Each number is 500 + 50 x the weight over its row's rms, rounded and kept within 0 to 999. Layers, rows and columns count from 0. Numbers have three digits each. The size before them is the row's rms in percent of the matrix's.

# layer 3 MLP up, 3072x768, rms 0.127, rows 2147-2196, columns 640-703
098:503484531585543468570502543453466490459532531548541475572532499438519593510415554476479451521552578466440562475519496495505510474537527572436528606527524466481529501500526516522372483425584459
103:517435483429512554551502483513504516542500457459495481524556477471494472433535501470477417542538477459549461459455538485444472512470487517553508481400524521534460533492569599467498449464468565
103:575526471541528443496494490435498486528515607457487492532564403535555472554567508551453423490463490504530529496493504548434469542374436483500552542479524634437506446498522510493463431461494437
101:431449441496491577503508557472431486456557517509523536531419453462467522506452412560521574522524504527488466445582534435417416545525486563464465566402426482484499491527455529466582566481506541
101:637553498450480507504484606469555568520423580470358495525435483548490431533513417486490461512502431509530358533495549415552537458584505385621618567380506579446466474430514594452585452595600613
104:505466443523537353459447393578532629508483502484478504574420518538538449458475492496475494480484570558511499509469471445459573559497586505484541523443513486422434494522535581396519482470552454
097:520529542505457417453543534521450517456598528576455452578461442514484457446473483561489463429468473489412477532446465436572458535590430558550478523515637580433539519491430522483533494464427492
096:437553465527528497514362409585443479504486481522516489507464523516421577518441392485525498455559598586443474482557460517525519555455479443431484509554573500521376537537467474591470474470419429
096:559494544555485471470375445537503546488410526427492431622519376586477541475423479449462482563500590610516451586546471435538523485468505457578481495515541526445513479566350521516507626462430439
102:508466569507527569579563440603525505508475453456605525576477448451517590483491462446483450506510456623518495534499534569413476567556508512494466494477477561497461393470391470494494428427567418
101:502508470529539447449456495493543547564487499479507550498506621399599378477524480483478446482500505497556477492365556466419551555514490526519523431332484411489492505474476464547522520586429529
100:497587512493445626543439445499545499526403479545437522485544449564462554428502469436486460500467500577542421524461555578456529453526481541479474395570535556378610474478485522407500516577540496
101:443484516568486546430465469463539521416551544567478402577546497478513502530367506497499420523508565581524482638555532589453431522466462513522534500606466532532587467542541516474519581435476626
100:532555412480495485535483482424473498540477418505525462457503459491496484528489574476511560488518607518453467458464489520386459548484492500519532461493499452583520476504526488477541454526571353
098:554452462458461565478566549430508522517556512601453402482426500634548529540503484605502452442517477498496503488397547509565492496524406368573535443414518552478503501439515488485464601517452488
103:465568566526519608562571414524439493497498427591545532471567445551535441489479547533470526515503457512535526499387535491515496515496488545487540589480589444497458463460639570571517438504493526
096:498475406558496413545525543533528432550495534465515475575540578428384423551552463535523510497416558526594469510529542421453397453559399500466484479423437512486529569452556446459466548548528444
101:548495481575528537568477496536520515485483549463479604517442496494521531478449493450445522474437490461528410536434538528497493456458522503491442496448453370477510490460538480424604405580522423
099:472466459473427421500521480542491485456496552434470473413455492548444480538502495490540534435485438579563521484437485569482578513481525524541573437518527495440457515499561499528615485528577533
102:541548568590522493526491501512452467529506450530518594496468489436473452520525541470483371461549523411518502521607494463479472478479493524439484407408425490506529531550505549438498464578532473
097:496425458415505490477424541521503558475501518567467429610462456484537464506503493573456527513490582496430537389462494453532587545491502486465537498529496644579553534576533532458459489441469620
095:414452576546430532455548499419611503462515502492356507404449546545482472519516435440477493497548563546464527496440545448386600463502652553648554530467481506502507481506442530488507554469548504
099:542531531539521591525475508476521561509637447441531549461540475534458418527541490506516465490600512493497627492513522545479567558526542527537491450405554527453448549508439557477496513517395495
097:580551532443555516602577457564474523547436510528492543396509504412460459364534421478447458534568588562423478524453508419529556460417494471638606475492538414536584552517502477429521520538435448
099:477529404481515525510461455504603388623469497437558521483524565440394503569470481532525544521541554569477418504422479533407575503495551486449461487493501422511437472583486484437440536562539477
097:459533484443380496544556490442425519510603476569530483533520470414471506545472506452520427452481444462538454535466550518522571555490609485568520556521499487415495548574453566541498510487488455
096:449459435505522543590445558505555464494504391469473421493513489475374478577527505510454457513535484489439561530446544379485495520383446436506538494478382553527497504591540475538487463452558408
103:484409512487625461546619445437538510564561440535488495592552415449530417503472495515510521494512536438478587466463576474540613496507542535477416523417540529529455525544591518434546408483511439
116:530486508561504535453500484489491584465554448514623497494440494450542525486491359471535550486511493504600488482468502550445473544457543535530452541403528502510458458485545545475548495521479508
097:405538495515465531495563503555542567381524545472524561545497484475397554564412526509456514511550432421455441525571534513501503472481505445455462442529461537493491505403423486506407556539469563
093:415447501463573447444550503521420450474460470480470384524465482516535481447428414453484517532501487540530446522464516388516531489581508553511514517526480449501445566468520473440489520570528452
096:487480530526512569475531496518559469526459555486502536522432539542506500577420604394606532479447528524544448450579514425527513497559496486482469552447486500553473523363499415508479484483470524
105:473436559543580459400500642537473469465545476478463504479519537471466495488565576534389570446436517548517602490468536484520579517490582465488465391533432484504474467404483534495478553448504582
106:452579533448509453556479469510436560487404499443553557395553521549455425412416617406509424456586475447577572493570512515489508508539568509493470519512455419455524519435494412581497499401489485
104:411440485432448470514480490562517467472523445484529465376456420520558485518486394442476534431551517483417512521529515547574516492482539509504566520418431559530596436510440487508527491533563543
099:512425494454455513533500449480539449486478611439493413434548474491526558567522519507433494455521465573485427480509471472517473513555427519484492419506459482433500474563512496504462573446526543
092:542453516458442536492557587593500548513463478592507601480526419510503453455505462484562526455520488509481543481531518581515581575489518458574520462464474525491404475430474481542441548428439532
090:397459455472514528516405533461450472501435479401447419542508523491477523419395655521510578506511494494532560405507453518494458547433477414479515455507504561498420432440582529447514466522395507
092:461533600502575523560537441470625418491547430445471573490482465476480496476495507612534425438424481472522509521516405499524497468512404542462525508488530537567534509513563500595502509560439503
091:509566482469544469522640483497539448515475540525543529469436456571515448519476522501444536550608388547553429417559479606530459512480510521506533444596561488446533508498497484535490504468562524
085:586556556488458427503579517512532489431509554475598493587435506539503499549508404457495536437527590497490577502481480463419519490460481441530458454535427493495479501543532548515502484422559440
105:478524468481517499492394574509488519475488479437454403468534541448516435529521559568498473570451519449481419549431499498557535488410472601478547515500515440424436436538543452653563614494508486
091:497460503456542459537559435513422497546463598414550476462453460425485488469515432552644604413492564488534387518591543464511527475523470477448445490472502506444511623563530384545496515560428465
104:541397497472538476512587413573430561606579556494576453446526570545483476576464611525511523439525546607458519553416573521470492583524466444482541503520492427512512567580511525555480564466544500
098:487509388441490455483495493535441384474481500443415436520523454565584580630528471447480501488506506465563534586485504650519479510418468439496525445494541494404464533559484511463512506560453549
101:443512492510514449487571467524542511479494518538508418518519673530510458430455492500549504504451570387458541550454563375402632443501470553486484575462552519520535487581522504505486527577487392
098:500386474506508416491559581514421452494465478474532454574529523542486548445520484448433627452586507503539470483555429505543492514548589516386427468438527516477619452420420450594500476526476462
098:489407549500507461539476417483430560455427430532425542447418516475448387474423487439544399519537514427517503427467531456547477580395495553461563519582429462462385459533450477464498530567514416
095:466445476445520480426475525495579455546461499564546416491533495498504533502453353372459416468492448574445429517460442607477554473498506423563500564487488521484507518537469448537522445556600561
105:496515525548537446549562552523481523518542390409482465558512446518523469406474593485459469453398461503564521563420607504475506476508449478528521496590508552484519437433513485562474447505512416
# layer 3 MLP down (transposed), 3072x768, rms 0.0329, rows 2147-2196, columns 640-703
099:541475445472534418473528595534478464457449487464577549508471540487469558524521555466493428510475517371535537430569542463595446456470446449453525469492516490510589478426604494476488535478597460
102:523545513524549480571428519571519569455592553470523538608507424525509454386463519526464525500370457506480544507584639555427478501552545534530461472464494450479398521444527488518468493458450542
107:530545451644507501493441489418490505455443523457544466510524522572518452498526545547571392566423442519561571456479458499546512552436365463459490533475516438539572421470531558463580553466471526
101:538453557492470501577458505458433505559518479527558472574507448535420595484544493526493567508465458572464452513599482473371478450390460487501592461478489580407443531462491524638601508520517626
098:497379460565554462503544407517556473537469578544442496548517516589435482613524521542453429548516457418584566525434452498464556456538538551553539519484512507501514497466493477581401448501540445
100:405447517485499497458416543500506477508555568510458507570393615503479507427514499570554484515547461483487487562425460530537495502515607577464456585442455555438478525417499552433409602522484518
096:545495573520450546551403476478563506514540462599521527517442522481467501506499480523543546478468478552453450539474506483510460556407529507471526465528597527459466438441399432469538528391447619
093:462576527559526558494510491536501498594480532515601453543473484515514487556564462479519509595505553499550506491517421481481468444464503487502502421564430411467511515554442418502507480504581447
101:407531478483479577411550501518477543449512516578519509525429538513443530517462470540437444408453412559548487640475475475508513425443456486521440421412490417485535541525408474402484555529471493
104:487512591479428442497539486471461523512469525479561458539527440534509481464489470434516383429495534524536492582512522541437499516580433494510483543417564526447369496459455440429449389467545506
099:550500547491507518458461483486505558439478437454432495482538441469564538474507566532483449486453459484460489561479555443629556495501542552487517560453544442545485667516468504491470408465525460
101:543499535495472493463538390543406555501507583555442448472510432495472555422550488418513481510539499512470463519374593436464479467560516482574389459560423469535558486505455468463474552527498514
102:546522375566442511472453593502437477595567438442475511443453627516501522560482587501508424540520624464488522516489402518503465522459551476482581468483502601539507536492579475445575571412406445
095:519516530577386511462530441494581581529531488446465478570508512478475494517501613417548513448482511436466522492503479484500575517437464525538547521430566508477520536552442561495573500583540421
101:602569577457481579531457520468538561488561491536478450534478493503478473453507459551522420443400563542464522420487519382472407478536419417467565588420597541408519456502509568514477497484507498
096:499504512445535560472544467448489451447559427450494545499502443576479558551558503492554444504464425417589462509518480526598516495504489519444483470502491510441413478466549468503522517464521506
094:480503502513563517531485550444477495457482503518533515499609504475570635507535581424487489526414638516518487472480510479559513516517573534447451499509435501574548441507501568584518498497528472
102:489429462548487488620505579544556516436491451506477455580441510508517474521471538638411494519532542445445546544532503550523631422537593573493485436519485481575464500481547473491517402441466520
100:491531423484538458577497509491517396475483495416533425407449481491434491455520461440483481492484477559590569460492493543608512461467483564482523597480471436452481474478491516474545541530569449
105:572504494586523406505538545464473522546469550525465538514454545454431544445568440581489500519531446460469538456553494540587473491538521553596479415465507481566569488528472442447492521503452462
098:435455524485535530530419465463475559522535579463464478466518577532508513500552530526447569416438534420514470498426513471515494536489426446461512434534404511521416578523445471479468480551528568
101:443492478431469527533480524545638477520488427521415426427441584488445530485619479436503467504506560539500466411572542459480487432436488550590490472467558448489454446496540476431491484486424454
099:546519530577496523543545472486492469471515552492491510486498466561486522448521546545413555489444481629531481495469572473630486482439550575466536472424532412537459529446448555425519577465423575
096:530439535517445579518573517501470464583477547587401506465409552579453437501500434444466412599556489533481542377454456593494584489493489497542521576482497377498411550521518513469573534482484528
104:448543569479564482563506419495521489536569470511493490486494518483468484451517485435536465530413502525533485500500587508607584565539584542503367498522522453490420625619501489437523458444524467
099:477475532475548408581564521460566547520578526520456479489514527518548479515450500534570419600429403497493553544472479577504480509405432567482554501516515552426574559618503496500429475515499446
091:554533465580451529557579512527436438499548453513484451508450527505550565524500592454451476527475462454416485582444473438562437499509526550512460462521486484498505510552555482469479538470538551
106:479415445472525480546524513513574442515543494458539500528651446452558531517365533530394578511506539393423547518475513475596647503481526531502493498531532502530452506565535472458542438387479468
117:471452413488511525461488488484407580463476459578547540535517451477572480546599472580420599488537546562459481485490466438540520458547477445527437521490515436584490392568531489434552473494580501
097:546516455513533454513497498483518471606568382514475461471487484492451430448461495504539454553498524532491523541490543357460451512485512510510589474598515496529467569506562501529431573515458551
095:464488443532550518494527507493525451531415423415483420473470488397587571422480492454499473519483551479419529553518450568544335559599459385420392448521546493491592562483456516510494487473536535
101:573518544496474515435452494460469523540534479504443509447503476517506444498565498482594510512560439484484521408505377571492600451613551460472458587502410480481485555435484469442500431505478433
104:503374520460476460451508529480530567533479451481592481539450475363437505502625460476451568442383447671513427427482471444544561534547529444497514518541475424504582551451489535528514470451509413
105:546494499405396466529484506520486452485495604496519476468522562485494484473520502454563479441535423510510400465616555407583455407552546566425461416517515468560528487536514467417427528568505524
100:458561455488439525455452579470491483449538408425564468508458494600510562449504466558548488543457488483481502449447429576594464457534495525497540466462451543514547514460437527511465554565535501
101:497498411491583559585453452555519520523522532418483505513597571514501491474521510433471462507349450483505533593556485467496587488423509498469442549511555439550385480476578507527499547438583529
093:428453490486472519390452467595521503541442487618497455436459464562557436435442528505517471478403457443551420535565458480408468493554604499510513607507544573476535499392580549522521484554488546
102:487484468439526480544522479465559515558596474493512470488496469470528501497517358514508433575448467514460511506466536569513482373463471545512515472424470545574500497505514576549500410464530538
096:545609410497513494470446504581442414481579548450457547433501488566507466442470580398555481470526470442377410521557442454457506443481508502406499447605494511443506529516481487489570558507592647
092:569517618476552594460564552437469471536497521627536575564521528557562567524448499569467569457449453462523400507456490551513488554495477569509468423510472484563506555430494451489389544483459443
083:526454521589423524471519551530484513514532488530571482487510444504470407573515590520492519529519521477447513421521474495550478541424595495484513546563452544469460536523441416569527482528483479
108:625432501467549473480408547541501436518537502534509534488489468525387417538512468529513589411577554475458538434558576504587545524487487561474450409514414518535582566565534453515394535598495530
094:577367467551526501563496454510510493483443419554528533511446476495413572419512496483494499541474471506549484506486468576501361461556475429339456632529478432550404502548577478495590535520482538
106:476452416476442415532543539535465460497471490434490503460538552501520463509442544490518524524553362557485491520402545462563562536502462389517574460445533492552387508471517571559568486499495517
101:493504569405437550413390555480454551561542576510479535571582613559511555461558483525527500410522538482530388507572507480521525502491508429493536492511522590505523495485518544501549534527514506
098:496504450507557479536511484556475516524512423546562547574461554481462539432480483548410430510408484406456570461482494464468569519469508409422533486507526597536400567599477492590554497508484412
101:509494523486450467492477487459477480530520452584545525538519557490533389485506599405513527456571495488567486567516399495507486500531538514473505494514519450462592482466541516547507502419463476
100:530427523494546501496533517563476547537474495472548477530525414472456488528533418423370461481418475600466494557498563489514564530437463614397550535555419420440454487478467471550504479475489487
098:511531581471506507468442504441494481516560533499478457542528500533519473557447528396462552528442518487577526540461482419613470463612460536398493488423563541482493533558430500446533535375509517
112:494505416473510493542518531489461472506437431502519614623510517489559425526446552418566560523457455558584588585543520535534508515499463473417484412344538464512369418525489525530609524565563500